From a checkpoint of a small transformer trained on Wikipedia.
Architecture: LayerNorm before each block, no biases in attention or MLP, normalized queries and keys.
Each number is 128 + 24 x the weight over its row's rms, rounded and kept within 0 to 255. Layers, rows and columns count from 0. Numbers have three digits each. The size before them is the row's rms in percent of the matrix's.

# k: layer 5 attention key, 128x128, rms 0.147, rows 24-63, columns 64-127
# q: layer 5 attention query, 128x128, rms 0.174, rows 25-63, columns 64-127
# v: layer 5 attention value, 128x128, rms 0.163, rows 0-6, columns 64-127
# o: layer 5 attention output (transposed), 128x128, rms 0.131, rows 0-6, columns 64-127
k24 121:123133107117137107168127097139073112076117097122088124121126122121119142092109156156170141127081137149099063076142098092076095176133114129129158123148146147124117148154105111156157151116111129
q25 107:132143126123129111159132095179148084113131090154140182108120144133117145128172149155093119096147120165117103110115120147185131152144137125163109141153092135134129119155137104111104137154093147
k25 107:124096125102163130185127123157145134131092134144143103122133119104147145138107092096150097098142157128088112084132091114116112097117135111130163146124137107100131113139184081114099091115152087
q26 125:138124098157103111133132135185155103117113119069145145147116159140099130101115124105106097101114149118119142117154152139109126111172109156140096112162124128145166129153138149140128131095164150
k26 118:087112153146135143134154122158170132108096081123106115122138120122119129145150100101101128151114099135111139079099133110115144150089094130111135109113097114095112097071135154160124134113123123
q27 105:135155115150165119169124161129131127172124121122107146102155146135137163100118146128118109097118079115098131114173109129114115140120133109112118177172090143130142119164104103154090156166132161
k27 107:130087084128133183148166120121129127158128093117131155142135121160163074165128117146092078126067117110142082175117114147093125151124085129136116129162102113100092149129150138153091106152156141
q28 110:146091105103087123190137108129133120111102095161091099136126110151130162127167073116085107125121104091152111141096140082130151085126142113163142105113101100150134123080116163151082162108133127
k28 101:119115131145092139177150124149195144094152120089112081120156125130138160144114071095153094154124114130132113117128128112152107097134147141156103104147142154121124132159119071132081152132113152
q29 173:099110118113143117111151127170088111118128094102092101096104080090103147129138128121093105101104123143138126126086146116126116104140172119163137104131127167104126133134145133111096103113123138
k29 122:132127115160131155132120141086077124143126113129143121119124112142131146090120127129115142105149132149103202123143128092109167146142106129150135110081170117097118100090131100148159138111134128
q30 100:115127153090153140121099120135121109119126121143140150080132098092118114099112174117156148115162108144155128137102091170153098114132165134126112147113111082084129123140168133101142117147118124
k30 116:160085168107167113140088101146067130094116106140090147140121133112127138154163120081156114086129128162061096117142104157103128150133138108171120088136131166124098149150135091092155129101107102
q31 104:119124181150104121132111104144121162122121165130183118141112111146117115134090125159120174097098093133136110142101114088170122123129131131133133154117118129126146064130127157134145136128089105
k31 094:124116132134101116105116139102147152136157127156099098091117129129096148111162107155125137110094137123145154176159182138129116123141110117142132137151128104124113166142118070140104148124155130
q32 075:153120079109098103120080117108079117142140148102149103139094115112150099129155171119152132140119110132139144118127145133120113134108074096144164130168120110111130154177094148111117102124127098
k32 084:097164164132117139139159123123147134108147086140146169142166190141154104107119123143102135145117103099111070138121141117117106164117146133158140130166144127111149136097130140095133175151097134
q33 075:147095128146142100113141133108142128116115093134106134081139119121115104149124123121132138117137140124140160114147129101139129150110152151141157146072092113140109123141172147207114115079116088
k33 097:126114126164144139159117121124102140122091156095127108125090106143109161084153134129092099125104137141120162130102107164125186140154121113078140110125146107133189126130100109071136113106131128
q34 074:156088100101137135088090105124095141130102121142116121113123153148124097092144179170176121153108122120138175106075114164142121138114084115154147114126097113091132125170145150167137089155121081
k34 108:121152158162126128138130188143120112129117164130094100100146082132102152150095117103168090148134156128148112100170120105119141129113110082105130123098127123162151116118110073075164131067159169
q35 098:129104114106136152174086154137124094111115107140151152143151181136130134110117134138114103120095124092115067126114126162135096177124087136101150155185148154124118104198143130166119143159141138
k35 101:190133148137125134155169138149154128092138132160127154140138155102090126123086085106164123142087081100105136138129147139106148158146095174179159142132143077081122114102155147143134131102120128
q36 084:114132139121066103114129097123109118103141137091133113138158121128154155126096107127155061136159126128140176120113157166145144128101119115104154134134118098135139153145100100135142176125120098
k36 078:165135140091123148106158181122121136122135117135160105180165140120111119165116125106099109110134167110150152137161139087076087158139133130175087073130131117150088127121116164112103140104106128
q37 102:135150110154129131115167130065175145140150122134140118128137108169117119121152103145148175169151141161154193140101135072153139128131162122154113107097188073095172138131125127113141132098130150
k37 102:134147159138128167093088113140108115160113098098149078121145134171150154080152183123106130122147142143140157186110135106111077121140144111128109102145114143141139121125100102119170133147113093
q38 086:187070108148134120139129143096155128147135158153144140120093127158138134124123126170095144142153112127149114135112091109133079123129140143152108138119160135162088149114117135111156092174141143
k38 090:121118146135126141153089103172188131150145109108138088130137120134145112105169117162134150149137116118141146120118141140140111086106129098068139145105099138127134103120141143102136113099152145
q39 080:127085080110134181082122150117166150149124128167088141141170141156159120125101098153160159145094125115127146132120103113126102133135132143125134093139148132123139168137130116178137087149145149
k39 076:135122156146152136144148130144102113193127133111123108132113092136096126098166124122124145157123123135129118164078093175168133103096106118123102152059125140144149106087111126106157129127129162
q40 087:161097126164158151110133150117148081156152146128141147148117144120142133136125127129121165158123125167168114136135112100137131126120125162139090141125139150138123158122116157095160081155110147
k40 108:106147145114135099111091116141106095132141097151137122144138156158124115121114168135128137159154142097153160098152166151132160102126117050092162172125123137182171127103126138106138130127117126
q41 083:135122104160130125099130086114134128155159128124153218119120157166136104141135164157135127179110155149123148111149090118159124129133110137136164114129159133144115114174148134140148090154138116
k41 087:145138151143171133147136123148142112139131119117109123122136137120128132063129142147118104150152152131114095115100110130150127131150118086109122163067121149138163091117144113097187094124162141
q42 092:152175114143113116144154128150153146125117145141104093093132100120147099135114154151139123124128114152121121098133119103115089179158173078181117131146123126121117142161153072093111116122125096
k42 094:143133086153162125150145139110092129129123116111176133142099090142149157187116071124120156111135110128119139111148149136121150087143127141136144127175134133124139129108136123129104156102111088
q43 098:120102142104107137139147104118103115135137107113108152079069134123156122128150116149125125148143162115126144108144119176156115120121144127076119129135154136139138110186140138160158158160142116
k43 099:139110147117145168109126102127150105090100175143127163162139135124143111095131144114116090114142128159153104139116076109127097120107129149111137121094110126124163074118136112129163078129116144
q44 094:133121146087137122148153115122084175155090151143125085113124116143151130158122156104090118101123124133139127155115133130156166098171133130090148117149102116153170112106129133118126110105132109
k44 089:120118120125098135141108206079116124094106132128117117176106136104114144137129138082141181119133126142107122146114120142115141140134145123154090107180108128109114122115126113142073113146061132
q45 086:111172114170168101159100150143133123146113141120166136085119160115123159142132106125096121143146159140140123130163196147126147124118093130085133148126129111157161147120141109108138109140116188
k45 096:120165134116141097114133127089093127106158151148122145166172160109117126133123142085135115152126118122150106102121158124098143124135168111117158139140165125152144168139193162142062091152137125
q46 102:158108164101112130127146158108109108137157152089162130144114136135129137102114149151126138152150130130149128135154119125127119139102166103158153130138110140093153109131138153133155079135117131
k46 096:095117091127140143112135132144118122142111119136092149138121138155181131150146176199111166092123110142165120131114098057144093127151114126165118129159149131130156132127137128155098136130103081
q47 102:080126106127109132112159157093144134133156152104163133104135145148160115120117129138152163202136149140124200081124127128129120171129131116102119135136164101103118122149118121124113123165130162
k47 100:116161094141149121097128117086111108176147165176151148151128102125143120153114174160116094095127116141162123134116132092113146124155126076101133128112118138149132139076149146114131127145115088
q48 117:140112103092124151140122133132104114108119120149117128091128125105165122122154131127107125072110130126114089100116169129099107132169110124139093148134108181094143119131148138134121150111056093
k48 090:107114107088156114159131143144114123101108138127141095114124102125125131140102113138150137102116134108108149128185119136121117121124124151140180156127134143101108162153096149190155135112136136
q49 088:132078139157088110130110086141145111102106125109155153089152174111111176133137117135153123105137152135105082140164119145111113157090114131078115132124155130114124119114125120120147164122121138
k49 099:149104169142183118092131101144161132155113166089111128114154116134097109094139114144084113128116128154114103112120110149144131119101110134118140133077138129126128078184146144150177116104161120
q50 093:173155151132163161151144112173177104160093110158149162165092127097127146164140072141110150155150138148125100133162097107154136102128120130147147081141154133153105147125100104128154144131102124
k50 078:109128106135138105167137104154122136134148130083167113135138114134113101134146130119156137115142185122096096111065094148130066149173166102110114129112147104138126133138151088077118122122159122
q51 106:123110173143128089106121109149106142143161150167118119141096151156109117144105145117091140137128136134113103138155096134113148114101126123153163145145146149144126161126104136141128151133120096
k51 097:139109106105106141169141131103129100096115088131130133118122126119124132129156059163119076119154171111146103139136134134141121166097141137116099110136134159125122112168092119117146197148160129
q52 191:116169096126139108145172134141121109132096110108124089100113068105123181153107095108142087091096146133145125108104159158102155136108151090114109139107116147085124109136162125144076128096158158
k52 131:096089148136120158105154186144146152143111170138121129074099094087125100160109129102117115100137111113119098140090064085133142139095144121119108110099115105129109124109179127156114110134138116
q53 104:124131113071120128150108178111085117130102132092107091124104118110157095105163149135144096112121135107140163127120131161131124108134146106140139113117092155126129128112144102103142130104144102
k53 097:109137155120130121109110125134128153103169135111143110165075119135158158119148135135106146160142104176128131089105119049150101105105138126112144126139114103130142116104126212120116085144116126
q54 117:119141134151108108105180110109129146165125134154164123154151095113133165127087120117152128122140107151126104144139140144142120195086094095084141150104126086098087117146129136119144121159157134
k54 112:136135113178107155074101153119142143139140148106128140094129160130134123105101121148124110146158107147151143134096127104126110159120123160091160121139140065164109120112170115101153120118168115
q55 116:153119094107151137137120180147169117118167121105114121118156159133168160093110064139139178116150132101131141102171140156124156095104104160191139161155121155133132137128138098141143110120141112
k55 113:077084120110137152147165132132089176139130115156141103162102081138105089146162114147115128154140146143191151154123113123120096174121139130122160126095144132118143126100164150180128138135165130
q56 113:136101116129121098159144105164099133129086089137090110107113101112095179162147086123115083121100130090104120131126157115108152083093137102113140098143098123136104144099116101150068175151175157
k56 122:146102110171115146148170156139189159129160171078133121122140129110147123130117099090106067157096115138162112148139131122152126124102146144149099127133117148155088101126166121147087114142120134
q57 112:144152136126103145113134053101075128125133104147117144116115112139157097171161150118102139136108128133152112159093120116159098161157155113106131095116109119124157164076094135107126120101118082
k57 095:153139140109133115121107160136169121095132135163134106103142129137102124078137127135100156125133133122118120126170136132133124093126139148129137121144114153109120120176102125062147122126079144
q58 103:141085097115100141165106199144130103089120100149062087156122108143123137136101070136113114087113125065103137096101134132112079127151133122132087122131143111125111140106144147166081164130147143
k58 115:158122119127150148149147104152160089134108116130116147142151118127112103151132095095154110135107109085113097139147136167141146071120092152153122122147117134136087132107093152128136192074135161
q59 105:107133122099123127165153128087134190163121146170089086106098100128180113138167128112147141118138108146091139106093087102126127140153139101134150134122129096140119131132142103138121128100077102
k59 111:131123084128136171138128132091107140101175132117164117201117119157140150160100117129122113127129166131140145182100148165157113132135163103121097091169129118098147136144113117103137150165124142
q60 112:093175151131101121087177128110152121135114149135176104122134098143114109096086138124138118133124126163133141096126095099147129168162110086137102169074166087137125098124178129118145117140124143
k60 109:126113080141133120143064098110098116143121125142114130131128153139140158139142118142158153080190159127088149124098139186101118105185147122116100125138126108119133175118100114106137158097150097
q61 118:119128139133149119105147077092122149148117123123166127152130118137135105126169135113136151133138109180122120133122103111142122167146111179111134134155129087127143096112103166137172140135079098
k61 116:074148155113100164112109135090083097113143141106108161086123161141135157102071135142170144138132158096156153130157116128139143150152131121129099130138136105147139130142134036137141125126113140
q62 202:147121160144124146125103116118155142120155145130145170166136173161142098106128162135147164174170124128115118157149112136138090132125085153123136126151134109151142144125085128115187145142116107
k62 116:115136148130103159071116127128144133153150118143151142101137125132105074121129121123131090145143148129216175180120110087154093153148099131112152123109108098131106123141122106153162108151125139
q63 101:137129143165144120147088126145136123154114160127131167114101164101097098178119141172116148169083158102159091154147133141126113120127152149113116121126135166154096110146152153134142138116094148
k63 111:174119119112169117125123102156167123116134123118116135135156131110136115118123175134143119085137138072108122127146163096163165113119100098120179137137161092140103192149162119146117107122128140
v0 094:109149122119140179154141129114106151147111069104109163123143097121170121102172120120130151117119153135145115142107152137126117106159083108120159146134143174103127122117118118119098134109089106
o0 099:113149105130137137128138124157102165162104123125095129105077099077140086158116087134126131163107135111129147115096096122124116121133124102125167145100132119117136130132140137141159134118125118
v1 102:132133082116163119141137089103138107159108155153122140150100122092165102157104116124121140121128118137093143128132135155092068110120110149099115114135135131130104088092091162173108172148153116
o1 088:155108178150114130131140152115170096151127147101118106134136161069075132142166132120125118102106149157131131104120167123144146132123167117141120124145119144145114162109181121111149184130125150
v2 095:157140106145118132120140136146131135147158142143118112102063217113130149094145110160159155108149192117146102122114116112160133153146143124119146153126110083124123174142152080114154104105105121
o2 093:116076059108202120160157125092097154121120122108115107128146158130095103128145124112132137115082135101088138162102111141134142111127139132103135107134151166117145159098127158134122091156156134
v3 099:132153142096146145139163138152146158182096123125137155154153117131157137149146104137104146129079106124113118109175118143149130128127117123102139126200157121151073163123093142130088168141094132
o3 092:102135115083092087122124163132170080148098099124082095124109142131117112138116111148093170094137117113149152116083115133136127155146114142159130178093125137147126171153145155120129140108083051
v4 103:063153165108120083165111097128131184152151095097116127141120116158112078167146123151136134146097159151108143106120123090105139150114131115142095110122176148140147112155118102114122148124098155
o4 092:139096126129124122125113135156100119140145108136120122131115136097161127115155148147126147100131078084124101114126152178134094100149117141132129152112085116129113105151117184123130145133119155
v5 094:102090131128122118106116093105086131092117122138114136154181115136120113149146122122114114121154111151143120126127134140107089136125163142149127096159084090115057126126156125128136132120076128
o5 081:111152105122140120116112115121156102106119098106098116138109162166127138136127129124143158087156097145121139137091129143118128101109151122118147124152091158150098133122136088120069114126148164
v6 109:120142136187131180127122109096139165113076153142160177136120139101159126163139135119168115148120116177137111127133128153105144131138101102114122116166126113153099117134126129116190152129126110
o6 110:134117142130109135132122135125116160108074118127111106152121075134092160132138087145103149138160154131127102119127128091094157109104125135162081117137157150145144183105135126176110164130112126